config.toml
hidden_size = 128
attn_scale = 0.212
decay_fraction = 0.555
final_lr_fraction = 0.1
max_seq_len = 256
Each number is 200 + 20 x the weight over its row's rms, rounded and kept within 0 to 999. Layers, rows and columns count from 0. The size before them is the row's rms in percent of the matrix's.

# layer 9 attention query, 128x128, rms 0.364, rows 0-27, columns 0-127
127,199,223,201,209,175,174,195,170,234,179,224,222,188,168,204,192,205,175,196,185,240,211,181,191,231,197,183,175,188,184,193,220,182,214,229,191,183,199,206,219,212,216,195,219,211,184,213,214,184,216,201,189,181,183,211,174,224,216,188,214,200,185,227,225,183,180,229,217,204,205,189,192,198,236,162,237,171,198,205,191,229,226,168,245,201,154,217,216,224,230,184,211,193,169,217,196,194,226,189,177,189,203,192,218,198,220,202,191,189,165,231,194,188,187,223,219,213,173,214,195,192,228,225,198,187,171,203,256
118,198,197,186,196,172,200,238,221,195,176,187,185,252,208,186,249,212,198,200,178,213,221,228,197,185,230,161,204,194,213,173,241,214,225,197,200,230,155,189,203,225,205,198,216,213,221,190,196,172,227,200,181,201,187,172,204,205,177,212,191,176,201,193,209,190,181,212,202,178,220,179,173,193,167,224,232,224,226,230,209,173,198,215,177,203,202,198,211,206,219,231,185,186,212,210,205,195,217,213,244,176,203,206,207,207,229,222,169,218,210,177,198,155,212,226,185,237,208,217,201,199,177,209,215,226,220,216,208
101,196,185,192,218,200,239,223,233,171,209,182,180,232,188,208,241,223,228,212,190,185,171,215,195,193,220,231,191,197,216,215,151,188,181,186,201,222,221,201,210,200,169,207,199,192,207,199,158,205,191,220,190,212,223,217,232,178,189,196,179,210,256,168,196,220,226,193,210,194,219,195,219,207,222,229,176,213,167,227,184,207,163,187,182,198,202,191,190,174,186,210,195,197,186,180,167,184,181,190,186,228,203,217,166,218,194,191,225,222,202,174,215,192,206,183,208,169,198,197,228,177,186,218,208,229,236,203,168
117,201,225,223,206,206,188,156,158,195,198,243,190,171,163,230,155,192,175,218,175,210,187,165,183,227,168,213,202,172,182,222,214,201,198,218,186,177,232,221,218,188,192,193,182,182,157,226,214,199,193,195,202,187,222,216,167,225,210,167,209,206,191,234,209,193,179,195,190,209,178,200,193,191,248,155,209,175,163,191,206,214,204,200,227,209,187,236,197,202,219,178,209,187,187,199,200,199,213,199,195,207,209,181,231,186,195,200,178,181,188,219,187,240,191,220,213,217,188,207,192,201,206,213,186,166,192,200,227
083,217,164,207,189,202,191,227,221,175,196,175,204,228,232,180,198,168,186,179,225,199,210,219,183,197,221,152,211,215,217,188,186,188,207,192,246,207,187,167,158,200,227,178,209,219,217,201,204,207,226,170,203,174,188,198,214,197,172,232,216,170,184,195,200,201,171,203,209,172,182,193,203,188,140,213,239,206,232,182,201,153,196,199,161,201,206,184,222,189,226,207,209,207,232,169,213,198,200,199,194,192,213,249,185,193,214,217,200,198,212,182,201,213,205,200,184,174,223,215,191,218,178,191,205,185,197,188,173
110,186,187,203,184,218,183,225,217,166,223,190,181,186,230,195,232,208,224,249,238,183,177,245,201,192,209,228,190,209,177,199,190,172,182,183,203,197,189,172,158,221,164,179,203,202,221,191,199,202,182,218,236,193,196,168,240,159,158,218,186,196,236,174,184,206,231,210,204,207,209,184,216,197,185,219,195,183,179,200,211,182,169,227,178,178,221,183,214,174,175,224,198,201,231,181,220,209,192,212,206,215,199,200,169,218,203,199,236,188,226,173,200,201,199,201,198,193,220,204,203,219,182,212,199,219,225,185,192
095,220,225,227,204,186,215,195,143,189,196,223,188,189,173,224,174,214,198,216,144,210,172,186,189,218,194,226,184,185,179,192,201,172,206,199,202,192,192,236,228,207,152,209,194,150,176,213,204,212,188,222,178,179,217,203,165,226,211,160,206,192,204,224,192,189,201,208,190,199,222,188,188,203,244,181,210,202,160,200,237,230,210,205,212,230,220,226,197,206,178,209,173,198,184,202,160,201,194,204,203,223,208,216,204,204,191,186,166,198,182,210,202,205,189,220,181,234,211,208,187,180,175,195,188,189,230,217,217
085,161,212,195,191,211,182,184,190,216,196,224,229,168,175,209,188,206,182,207,221,199,238,166,172,206,165,204,220,197,184,171,197,190,215,204,196,192,206,189,223,178,240,173,187,222,197,190,220,229,196,191,200,202,169,170,188,227,244,192,200,202,134,198,203,190,178,156,197,225,176,193,212,218,228,196,212,207,179,200,182,209,235,223,191,213,193,197,195,195,217,173,228,195,198,214,215,199,204,216,214,190,189,160,230,178,212,213,179,179,211,227,199,203,203,197,187,227,229,208,156,169,209,207,189,164,185,186,191
089,251,209,239,200,181,202,209,218,216,172,194,184,220,195,217,229,210,213,172,174,235,158,199,215,198,221,198,196,222,229,217,233,209,197,192,240,202,174,206,204,196,163,227,183,174,191,194,207,164,186,177,177,184,213,234,171,176,195,211,208,184,261,212,167,230,186,229,206,199,211,204,193,208,210,198,232,195,212,192,226,206,153,155,221,197,208,201,183,184,193,211,183,197,189,215,222,237,167,211,198,202,205,217,186,212,207,174,193,198,198,191,189,223,191,205,234,211,206,185,221,211,194,179,188,209,208,195,209
081,213,213,213,214,190,200,208,177,198,198,210,169,166,198,202,170,215,184,229,163,201,173,191,186,201,183,219,165,191,166,190,209,177,209,203,188,183,205,209,233,205,154,215,197,174,198,229,209,187,187,239,191,183,193,188,185,187,208,173,204,186,234,210,183,169,212,209,230,234,245,188,168,214,220,198,221,209,152,196,222,205,195,215,189,200,224,224,183,194,172,195,168,216,194,209,169,217,182,214,189,211,191,169,232,215,208,169,183,175,173,184,201,182,190,244,180,228,179,196,211,199,174,187,191,213,226,201,224
095,206,198,197,194,213,220,197,207,220,205,199,228,177,162,198,220,244,203,212,197,237,185,190,187,210,218,201,193,193,181,225,224,210,221,193,184,207,167,202,212,203,189,241,207,223,182,178,194,205,180,188,189,206,197,168,255,200,218,172,198,196,211,242,199,226,238,237,214,213,236,198,189,181,219,171,197,195,166,203,197,219,183,217,211,188,176,200,175,202,188,171,177,236,151,196,178,193,227,160,195,155,202,182,199,212,202,196,237,203,195,177,190,184,184,198,218,183,179,201,214,228,207,195,193,217,213,193,237
092,168,208,175,153,222,229,187,227,178,209,242,208,183,193,191,205,182,177,194,240,175,227,187,191,195,187,232,194,207,216,198,185,244,195,196,186,198,196,179,183,182,242,184,195,211,230,223,209,225,195,182,169,230,191,198,206,189,214,177,185,216,147,199,210,204,188,192,178,209,169,185,204,186,196,208,162,179,197,227,170,182,198,204,192,203,169,165,179,221,206,177,230,190,191,184,216,175,205,205,237,176,202,189,203,189,171,232,188,201,223,192,210,222,174,209,199,194,193,212,206,185,189,228,234,194,161,199,201
099,148,214,191,192,203,205,209,196,220,198,175,217,179,200,184,186,139,189,183,259,181,209,207,190,192,171,198,217,194,204,168,183,184,180,180,199,201,183,189,195,213,194,187,177,181,178,172,217,182,197,215,190,224,177,195,157,207,205,225,209,203,177,224,196,180,179,225,204,212,193,194,237,187,218,222,217,187,221,165,195,199,196,219,208,198,208,171,214,206,168,191,238,201,213,205,251,208,235,209,198,205,196,176,224,167,248,218,189,189,209,218,197,204,208,217,172,221,231,205,183,192,210,201,198,175,180,170,199
088,180,202,196,201,221,226,236,196,187,223,148,178,218,183,199,191,180,187,183,183,185,197,198,234,169,196,171,192,205,168,228,190,206,183,231,182,232,224,244,215,230,192,211,215,192,205,205,185,162,207,192,219,191,219,242,203,159,174,225,191,222,213,191,226,177,208,195,228,179,188,189,200,212,202,225,183,211,209,193,215,255,203,185,174,191,185,215,209,222,220,196,181,208,185,251,170,173,203,174,176,200,185,213,203,214,189,203,202,177,207,173,194,205,213,245,197,196,190,190,207,213,189,221,200,227,188,199,215
079,176,183,189,182,205,181,207,204,184,223,206,205,218,209,208,177,186,189,208,224,175,202,186,205,209,197,170,218,203,210,188,201,206,189,210,182,204,218,164,137,219,218,158,221,204,218,161,199,191,208,194,225,213,203,195,213,154,164,222,200,208,156,167,196,185,193,179,187,221,191,200,240,192,202,227,191,195,197,225,181,188,194,200,169,196,188,204,190,205,220,201,241,178,219,186,244,188,214,204,222,195,203,201,199,171,187,200,193,176,223,158,238,207,211,212,176,161,248,219,188,187,201,231,216,193,187,186,180
061,205,184,174,158,208,177,206,227,193,216,165,202,220,208,196,194,191,193,202,224,196,224,202,214,157,171,202,190,204,241,210,201,209,244,206,213,183,212,190,181,194,229,222,200,217,229,207,202,227,163,178,227,192,193,188,243,215,187,224,165,230,173,190,237,191,223,170,193,181,196,190,208,213,195,221,201,211,195,198,172,177,198,231,157,188,227,177,172,204,251,172,203,211,181,216,234,193,196,181,207,159,187,219,186,165,205,190,199,221,225,192,180,194,198,211,207,191,219,209,197,212,197,198,227,192,212,199,177
089,209,215,189,194,164,234,191,206,194,178,173,213,195,173,213,192,221,234,192,196,256,191,194,194,195,232,237,217,159,207,190,178,219,204,190,179,197,182,186,174,211,166,168,223,176,197,197,221,213,193,223,218,208,186,199,194,219,169,168,188,204,211,217,187,228,217,228,224,189,196,187,198,190,203,188,187,191,196,222,201,187,208,206,202,169,185,191,176,161,173,222,221,187,170,198,220,206,214,182,222,174,206,189,205,194,215,209,197,216,163,168,243,184,187,166,197,172,174,215,240,216,177,228,213,219,221,177,194
090,191,189,201,218,160,167,199,170,207,195,189,168,233,225,175,201,169,211,190,182,196,208,190,201,185,203,196,207,237,245,216,190,185,199,184,234,180,187,200,211,179,159,184,211,216,233,210,203,205,208,189,161,215,164,178,165,194,212,191,178,190,187,194,225,179,202,192,233,185,193,202,208,201,200,204,200,220,232,204,210,181,220,223,168,238,221,192,162,189,190,233,185,174,202,184,194,166,151,207,215,203,205,199,166,205,177,164,191,216,197,223,228,204,181,215,220,210,183,159,196,174,205,213,179,191,200,209,191
098,235,202,199,196,171,197,214,205,206,186,189,209,236,198,180,219,230,219,214,181,206,181,200,215,192,232,166,182,191,244,177,212,232,203,182,251,201,213,224,211,231,176,222,204,196,210,209,192,198,209,203,204,215,198,240,173,209,175,194,195,179,222,217,188,204,222,199,206,179,211,212,222,224,191,192,192,217,171,231,203,223,207,146,217,212,201,184,199,205,185,224,190,175,178,213,239,187,194,202,226,181,196,234,139,234,200,176,175,214,191,188,195,183,191,202,236,199,187,192,240,179,206,211,220,223,215,211,193
080,211,166,233,217,220,152,222,192,247,169,181,195,145,207,190,197,210,223,225,133,202,219,208,236,202,198,180,212,190,195,217,203,203,209,191,186,188,221,235,207,225,189,227,181,198,176,218,190,188,198,210,214,170,185,176,207,190,208,181,210,201,221,187,186,179,222,223,205,209,175,177,201,207,182,194,191,202,235,177,229,156,208,185,202,206,215,230,182,199,206,206,188,178,164,197,222,219,201,195,187,201,184,174,190,196,192,191,239,193,201,221,199,191,204,200,189,218,189,182,182,216,230,168,203,186,227,167,201
082,191,196,211,203,187,185,187,185,239,196,135,215,211,199,195,183,178,184,220,162,229,199,233,237,211,215,204,193,206,225,206,197,176,172,216,197,212,220,200,208,240,158,208,223,202,226,210,216,192,212,193,196,217,211,220,206,187,198,209,204,206,242,193,164,199,200,178,207,212,192,229,223,208,239,192,205,199,231,195,214,188,211,172,227,192,188,225,198,214,175,191,203,179,230,212,170,233,143,181,182,215,187,194,243,199,245,185,205,181,189,193,186,203,181,222,189,176,181,202,200,228,200,208,216,214,182,204,215
094,205,206,204,218,195,198,199,200,237,187,209,207,175,186,219,208,201,218,165,211,201,200,220,199,167,244,206,212,206,228,142,220,191,170,188,216,202,159,205,217,196,228,203,194,158,185,210,201,195,210,192,210,198,189,205,158,235,187,185,166,206,168,179,211,228,188,209,215,200,166,181,220,188,234,201,209,191,197,235,205,212,208,223,203,198,189,189,179,213,231,197,215,176,176,211,236,214,189,229,204,217,217,189,209,155,197,196,194,226,213,228,204,195,188,193,175,211,239,181,188,184,211,194,210,171,201,177,143
079,215,210,229,198,180,187,221,232,214,188,201,219,200,182,199,185,224,197,212,213,201,202,218,224,218,176,205,200,204,230,195,216,175,207,200,157,215,207,183,180,199,212,232,208,227,184,186,195,179,204,192,237,204,212,186,227,203,181,195,223,210,181,232,170,183,200,201,178,237,184,214,228,193,226,178,175,207,147,209,174,171,195,201,186,154,176,211,200,217,205,230,227,202,213,170,199,215,222,173,165,223,195,156,219,227,183,204,193,164,210,176,205,182,163,228,202,195,230,165,213,216,222,197,205,211,227,210,200
077,221,234,179,221,204,180,215,195,182,193,218,158,191,196,204,191,204,193,197,184,188,207,199,232,204,175,190,211,235,176,209,186,201,184,220,184,208,223,186,212,205,205,130,225,208,199,188,201,215,212,184,225,203,221,216,192,187,190,231,195,186,236,218,188,242,172,180,202,206,225,231,221,193,229,236,182,168,183,230,193,204,203,190,246,173,215,191,179,213,215,198,204,159,211,196,179,226,179,208,204,196,186,220,217,222,168,214,184,190,189,214,205,218,172,162,174,199,216,209,204,184,157,220,198,224,211,188,223
102,186,193,174,193,214,184,194,199,172,177,212,241,190,214,166,182,175,200,215,221,188,183,198,193,195,190,188,184,224,222,151,183,163,205,195,247,211,191,178,203,159,215,179,203,183,231,225,186,221,173,202,217,179,180,235,156,225,187,224,215,200,207,190,161,211,230,190,227,197,152,192,200,210,199,206,207,252,206,184,183,199,253,212,191,194,208,216,184,202,212,196,204,209,164,195,230,180,196,201,194,204,212,181,226,183,215,180,168,207,183,196,216,188,201,207,180,209,209,225,211,214,169,188,193,177,200,203,200
100,213,181,217,203,205,213,183,176,206,216,196,178,236,185,188,199,188,187,168,157,204,236,200,172,231,216,214,187,208,168,216,173,217,182,204,182,223,202,211,200,193,191,225,207,214,184,197,184,212,187,182,165,229,184,211,205,146,200,204,214,203,167,212,178,225,217,217,213,175,220,201,196,173,218,209,185,232,188,222,198,223,222,171,223,177,181,195,174,208,191,203,184,186,182,203,173,183,188,135,189,211,191,195,179,202,181,245,210,213,175,202,217,197,199,216,228,152,189,211,225,213,173,213,212,211,208,230,218
086,172,212,218,188,249,208,210,202,209,205,223,229,203,198,219,216,221,179,181,213,207,187,175,206,196,229,234,205,187,200,197,213,185,215,202,189,208,199,179,192,188,226,210,216,228,239,178,183,211,181,204,232,190,238,229,212,217,198,191,196,214,168,210,198,261,205,173,224,194,156,215,192,209,213,194,226,170,184,182,182,213,209,192,208,222,182,259,183,205,224,158,197,210,205,223,202,208,184,214,177,174,197,206,209,204,191,192,213,179,172,177,192,196,246,198,201,172,201,221,219,192,192,217,240,213,194,163,192
090,200,218,186,216,204,206,209,167,212,182,198,227,232,217,206,220,225,137,185,191,194,218,194,202,189,207,221,197,202,214,159,224,167,168,206,213,224,248,195,206,180,209,192,191,218,212,210,181,188,190,209,221,215,193,235,162,203,207,240,206,189,181,198,201,195,211,200,218,186,198,222,200,195,217,224,171,231,159,194,219,208,223,192,195,185,209,202,199,206,211,188,201,214,186,202,176,242,223,179,165,191,179,201,222,220,220,188,175,231,163,218,213,205,216,204,196,211,234,219,226,180,196,208,222,197,205,203,137
# layer 9 attention key, 128x128, rms 0.371, rows 0-26, columns 0-127
095,191,191,210,203,202,196,186,196,214,229,196,200,169,213,206,226,173,209,191,266,188,174,213,187,198,208,200,218,196,209,208,190,208,207,197,196,184,199,218,189,232,164,212,164,187,196,172,202,208,198,204,211,231,162,168,199,205,240,187,217,188,188,180,193,204,200,193,172,222,229,160,219,222,204,179,212,190,221,227,237,204,186,166,188,184,217,186,191,213,196,217,219,238,200,217,211,224,192,203,182,203,200,166,219,163,178,188,238,201,200,256,192,179,216,166,206,195,202,154,187,203,199,199,211,173,219,170,183
074,229,214,215,235,175,224,210,177,210,186,189,193,202,196,224,206,208,203,193,184,205,181,217,175,230,221,199,197,192,221,233,197,204,203,197,189,191,224,239,200,186,166,189,196,176,161,226,190,202,225,223,184,197,188,199,185,222,214,168,198,192,269,200,217,220,172,215,193,214,207,158,203,223,178,192,202,224,204,217,217,232,196,151,232,211,182,247,219,191,213,188,218,198,174,195,214,178,216,172,211,225,201,209,218,182,179,181,189,218,183,220,193,194,192,201,229,196,177,176,212,202,191,239,206,195,232,167,202
077,190,178,201,190,199,213,229,198,181,223,200,185,231,209,213,215,202,210,211,163,182,203,192,195,215,200,201,205,200,193,206,196,188,189,185,205,215,176,183,190,211,193,216,231,197,215,187,224,175,167,181,172,200,224,234,239,174,205,186,190,211,181,186,216,200,189,192,235,149,190,218,211,225,156,232,198,202,170,154,195,207,200,219,196,195,207,176,200,214,192,186,192,164,197,186,189,196,183,205,236,228,202,224,163,247,179,235,198,198,203,176,199,213,213,208,237,180,195,220,195,213,196,203,185,254,173,245,225
110,169,178,201,198,203,191,199,190,223,207,208,231,206,202,190,226,180,186,181,258,191,186,195,197,174,184,198,236,207,219,200,173,219,208,214,176,203,197,198,198,217,192,221,166,213,222,180,210,191,222,200,198,251,180,163,237,232,226,218,214,196,172,165,193,181,238,205,198,215,237,194,183,211,204,214,212,197,242,176,202,222,198,191,214,213,208,198,190,202,182,205,203,199,183,237,201,231,180,204,191,227,189,162,213,186,192,207,238,199,221,248,189,200,237,183,226,204,180,161,196,194,201,186,188,194,187,167,207
122,214,196,174,216,214,230,188,201,170,175,206,177,225,182,208,188,221,198,214,165,198,208,195,218,224,226,234,206,200,208,184,200,208,186,209,191,198,215,197,205,183,217,210,239,189,188,212,214,216,202,176,209,186,226,236,184,181,209,185,173,210,231,188,198,207,191,189,208,201,167,241,206,216,211,220,178,199,194,179,174,219,219,207,232,222,177,211,198,199,180,164,186,207,172,188,199,192,214,216,228,201,212,229,207,259,214,202,174,205,183,151,201,190,179,224,197,220,173,221,248,171,170,186,190,249,190,220,223
080,202,230,195,192,228,207,206,202,211,207,206,186,189,205,170,163,191,182,249,177,193,213,205,201,183,189,195,189,203,176,171,201,174,199,192,227,192,187,182,232,185,203,205,208,221,215,212,226,202,177,189,222,181,207,238,180,161,164,208,162,197,183,201,189,211,155,202,227,192,231,208,216,207,191,183,220,212,181,173,209,185,191,237,169,182,207,164,226,209,229,188,182,201,216,185,165,220,184,180,194,209,215,221,177,211,201,202,184,187,221,171,202,218,170,235,173,168,227,182,197,206,224,196,196,153,225,209,181
103,193,199,219,207,233,183,193,194,220,221,208,230,180,214,162,221,170,215,199,266,201,190,191,185,152,189,183,191,195,222,217,175,195,205,200,197,199,207,203,194,205,201,231,164,217,206,182,215,212,201,188,190,248,187,158,216,234,210,234,223,172,184,194,189,199,230,198,190,227,231,160,183,190,222,204,216,216,216,205,198,208,203,204,199,197,223,197,183,194,191,215,219,208,188,209,208,223,189,181,190,202,188,146,211,158,188,172,229,214,217,239,182,205,214,204,209,194,197,157,165,204,207,198,206,183,188,186,201
071,261,207,197,208,187,198,211,189,174,204,186,175,210,204,208,141,231,242,151,202,205,189,209,181,210,182,191,181,225,219,203,225,185,187,235,198,184,177,216,191,217,211,217,182,166,183,219,161,197,206,227,218,204,207,206,196,229,182,180,216,245,184,219,214,203,242,231,184,190,191,195,179,187,201,229,194,213,165,220,215,165,244,198,212,207,194,209,200,211,182,180,201,195,206,178,206,198,205,167,210,178,204,208,173,181,204,207,220,208,203,195,198,207,202,216,168,201,208,231,181,211,232,229,214,217,188,208,199
077,168,185,196,190,219,169,177,209,207,222,208,214,174,205,184,210,177,186,218,240,189,175,215,184,156,180,178,245,190,170,195,169,191,210,166,203,205,225,187,207,207,209,229,208,228,204,188,207,216,171,168,199,242,188,191,188,208,224,212,188,190,179,197,232,196,201,184,205,217,194,180,197,207,191,184,199,228,230,186,204,188,188,213,213,238,217,160,200,199,195,210,202,230,214,195,184,213,191,180,167,236,201,189,215,220,184,167,211,210,193,235,173,205,197,187,216,207,205,144,171,202,188,153,182,177,200,179,215
097,179,203,236,189,225,202,216,184,224,219,200,213,166,221,188,205,178,195,190,261,195,201,193,180,165,177,205,206,194,215,187,183,194,203,188,194,183,206,213,198,205,190,234,162,204,220,203,202,212,202,198,203,237,165,160,186,234,205,201,208,184,183,197,204,218,223,194,212,222,234,179,190,201,222,195,230,206,214,211,218,202,191,187,182,175,223,177,180,207,207,214,221,218,211,220,216,207,186,179,190,209,196,161,210,158,188,180,215,223,234,258,198,196,191,182,181,196,222,163,150,223,195,189,215,166,205,178,185
087,178,217,254,195,203,170,193,173,224,194,184,179,186,242,209,197,204,187,166,219,184,178,203,192,152,194,237,219,186,218,185,202,196,203,178,220,200,206,195,202,228,189,210,178,223,205,195,213,213,171,210,189,222,176,201,223,225,201,227,200,170,167,194,196,201,217,189,201,226,219,185,188,201,220,196,238,209,207,202,226,168,173,217,190,189,242,188,186,235,196,216,223,194,202,200,214,217,174,226,182,234,192,188,209,168,205,170,230,203,209,228,194,207,220,155,180,205,218,177,159,221,219,189,195,177,220,190,197
095,185,200,181,189,212,238,197,200,155,214,194,190,229,185,191,181,221,176,164,138,185,192,200,227,223,212,198,227,189,207,214,224,212,170,195,175,188,193,184,218,229,211,187,196,208,181,211,197,213,213,187,245,189,182,242,191,200,176,192,216,191,215,205,168,206,221,189,228,201,193,212,226,179,199,215,213,198,201,168,192,213,223,203,226,138,172,240,218,189,210,190,194,212,196,187,197,192,208,215,180,166,196,233,197,220,217,233,216,200,187,191,226,197,172,195,201,231,212,204,210,163,197,225,184,194,182,181,184
100,235,202,235,214,194,191,203,222,203,207,181,208,213,190,189,167,227,179,209,176,212,208,224,217,194,175,200,166,209,196,211,217,196,200,247,232,223,181,189,196,190,222,211,214,213,186,176,196,191,199,178,198,191,232,203,214,177,202,237,228,181,186,226,228,233,215,197,164,206,188,170,168,196,187,223,219,211,183,183,182,156,195,225,202,187,171,205,177,198,222,167,184,196,239,178,191,201,186,178,229,206,203,228,182,212,179,193,215,207,192,186,179,182,191,197,177,177,185,247,191,208,254,217,213,234,194,205,213
110,196,172,187,203,222,235,220,181,160,201,188,188,183,175,209,215,216,209,215,168,202,225,188,233,245,200,218,208,220,208,199,190,234,191,217,222,215,230,220,200,185,193,174,237,168,212,201,185,213,189,215,217,188,230,233,177,178,189,189,218,197,246,200,176,198,185,214,222,202,191,218,232,199,195,225,198,185,197,168,184,234,189,173,242,209,159,192,217,198,196,193,179,216,180,227,202,183,212,217,199,218,199,188,203,232,177,201,169,204,174,195,227,187,191,194,229,180,181,213,234,161,175,205,179,205,188,215,215
114,230,228,197,206,188,206,196,211,213,164,184,162,253,221,227,175,222,168,210,145,207,225,228,231,202,209,230,175,178,214,189,220,199,235,195,187,179,208,212,216,190,200,195,220,194,194,217,223,208,199,164,184,152,217,209,197,187,215,185,162,215,204,182,230,182,161,178,211,178,187,222,200,195,191,211,204,199,200,209,208,187,194,240,201,175,195,229,199,190,179,166,196,200,195,194,199,206,183,212,209,174,213,233,190,233,225,218,205,233,213,189,182,196,189,221,195,222,183,198,215,194,223,211,188,238,223,219,200
087,202,195,213,233,188,214,185,227,191,190,161,189,230,173,212,209,200,223,214,159,239,194,209,179,212,181,210,214,200,187,214,241,218,184,207,208,224,181,175,176,234,208,200,174,202,229,208,209,195,205,235,238,190,185,239,191,188,182,200,206,217,264,208,175,235,178,248,203,205,202,211,198,189,184,191,213,220,210,206,197,200,180,179,207,199,194,221,201,156,197,238,174,194,235,200,173,201,189,219,184,198,207,234,216,209,209,217,161,176,183,204,207,206,187,213,198,200,175,176,210,199,188,221,198,182,214,210,231
088,186,194,197,176,225,210,183,211,222,201,219,193,190,232,184,202,171,193,178,198,210,178,203,209,190,210,220,234,187,227,180,161,232,230,177,234,170,204,230,201,196,217,231,234,200,203,209,258,211,193,192,173,219,200,169,242,211,193,200,194,225,207,172,196,184,211,180,250,223,178,165,185,191,203,191,209,175,213,171,233,206,219,221,209,189,217,210,208,223,208,174,183,213,180,197,220,196,174,194,190,220,161,185,172,194,207,228,224,218,197,204,195,198,215,175,195,203,169,196,205,209,237,172,199,190,178,183,196
083,192,197,227,186,197,204,204,176,204,182,172,222,223,176,222,178,243,209,199,213,199,222,193,208,203,200,216,224,197,223,211,216,232,192,198,199,191,206,218,223,203,205,271,187,208,196,179,248,189,195,194,199,180,192,153,179,208,218,207,194,225,202,164,213,180,175,214,136,179,161,214,170,191,192,189,187,207,197,209,223,198,196,205,197,166,208,206,150,192,179,212,187,209,178,204,227,195,193,205,207,220,215,178,205,183,221,191,215,198,203,185,219,245,235,158,186,183,214,220,209,193,181,185,199,182,199,201,207
092,180,186,200,210,192,174,222,185,185,198,181,220,217,195,221,208,161,200,169,220,209,193,216,224,172,174,166,194,217,251,193,198,201,196,195,229,172,205,232,200,183,195,186,214,238,232,171,212,199,171,163,170,182,219,153,212,217,203,184,185,208,202,213,197,207,189,190,207,183,193,210,208,213,201,218,216,192,211,179,213,197,211,196,199,222,207,215,191,194,211,223,192,227,175,214,194,243,193,217,146,248,195,216,210,232,201,217,198,228,187,180,248,209,239,213,229,210,233,201,203,201,203,166,197,217,210,196,199
089,225,241,243,232,189,187,230,190,176,176,211,203,182,223,214,177,195,187,208,187,166,185,195,194,212,183,248,207,229,176,246,218,193,208,193,227,197,188,195,200,188,194,193,214,213,205,215,230,204,207,218,219,198,188,247,194,229,145,210,224,215,208,197,198,171,213,193,204,217,219,218,239,171,200,208,231,194,181,198,203,217,215,226,174,198,206,233,205,163,225,217,204,239,222,178,213,200,177,199,192,189,214,236,217,172,203,186,197,197,192,222,187,187,206,193,181,178,207,204,195,209,212,213,205,204,211,193,147
094,211,188,204,223,188,189,205,209,185,196,186,189,233,223,215,230,206,195,207,207,175,177,172,193,190,194,186,186,185,178,197,162,224,222,163,191,207,172,235,194,168,195,205,193,226,197,172,223,169,202,251,208,199,175,203,201,161,212,177,179,204,163,191,215,210,212,194,180,188,209,186,187,184,155,155,168,168,213,214,210,174,200,193,190,186,200,224,165,190,189,194,197,189,218,163,203,162,199,168,194,207,208,202,177,187,196,205,222,217,159,191,196,181,198,186,221,183,162,211,186,197,187,168,161,223,205,210,202
109,199,156,214,175,222,152,192,195,195,198,190,246,211,199,158,181,209,227,219,234,182,208,178,203,190,167,200,209,242,213,232,185,205,183,207,200,192,209,196,224,207,216,202,212,237,210,213,236,196,198,163,214,204,224,165,223,187,226,205,198,156,207,179,203,200,223,167,191,198,196,209,206,185,156,201,227,218,229,199,213,213,189,253,214,217,211,200,199,197,181,196,204,192,232,165,218,229,218,195,205,184,205,201,190,204,204,192,208,171,184,156,206,204,197,181,203,179,195,198,206,178,212,205,193,178,175,180,232
084,179,184,235,204,165,216,215,228,202,221,199,194,204,175,203,174,229,189,198,225,199,152,183,169,209,190,209,216,181,189,209,229,200,222,178,200,253,178,202,179,207,231,188,195,212,233,193,195,174,211,212,168,202,207,215,216,217,193,180,185,211,192,199,185,196,172,186,175,214,210,198,242,184,188,191,204,181,183,223,228,213,153,215,187,202,218,189,193,211,174,178,191,216,222,198,202,217,203,196,200,173,196,218,240,150,221,213,167,222,212,209,172,197,201,182,171,228,205,208,163,224,168,163,187,191,194,205,207
099,212,187,164,210,171,219,189,214,180,247,203,214,170,229,208,244,215,229,201,193,217,199,192,187,208,240,186,173,195,187,169,203,235,188,208,206,186,210,226,190,182,195,184,186,155,185,202,183,208,213,215,206,177,222,236,205,185,193,167,208,185,206,196,249,214,197,217,198,222,185,176,192,229,196,233,194,229,228,195,197,220,231,162,211,193,181,218,206,182,193,209,217,223,196,164,191,187,247,190,232,187,207,200,196,221,197,205,187,201,173,178,177,211,187,158,210,213,198,199,186,224,194,207,240,204,183,191,203
097,206,190,211,181,190,213,198,213,218,202,172,142,221,183,183,170,214,214,168,183,221,193,214,208,234,210,185,182,187,173,212,202,201,234,178,182,212,203,194,193,191,215,216,192,180,195,211,202,181,225,208,207,163,182,194,225,183,150,178,188,230,195,214,217,204,207,193,206,175,178,235,157,237,197,216,216,187,182,182,227,219,204,188,214,195,182,204,205,205,202,190,156,177,210,209,178,157,193,204,197,194,191,191,161,224,195,225,167,170,162,183,219,201,178,209,203,230,174,210,204,227,193,228,172,212,176,190,222
116,195,208,182,219,192,201,179,208,174,194,196,188,229,172,213,222,205,181,200,168,192,168,191,201,212,223,189,206,187,203,215,174,197,231,193,180,222,208,199,215,220,179,208,216,186,189,215,178,183,205,181,181,237,216,228,179,177,216,208,203,196,211,141,228,205,206,205,211,198,170,181,181,210,231,223,199,214,195,171,151,220,201,183,218,169,177,222,186,196,186,163,209,191,183,204,196,186,218,229,205,199,164,156,186,244,221,183,212,218,188,219,157,237,209,217,252,216,198,205,185,206,194,198,196,235,197,188,203
103,200,173,183,220,207,218,199,182,221,194,177,189,207,188,213,211,171,198,195,199,208,230,202,207,197,188,173,204,228,195,192,169,188,191,181,165,201,216,210,208,204,190,183,200,188,207,229,197,222,207,238,205,191,173,225,194,173,200,159,193,229,221,198,182,225,210,200,211,203,162,242,234,169,185,196,190,199,193,197,196,185,216,226,220,191,198,181,184,232,182,152,203,178,163,211,201,196,217,206,178,172,176,160,192,239,218,229,129,206,195,197,215,193,181,188,220,220,189,215,216,161,168,180,195,197,208,195,210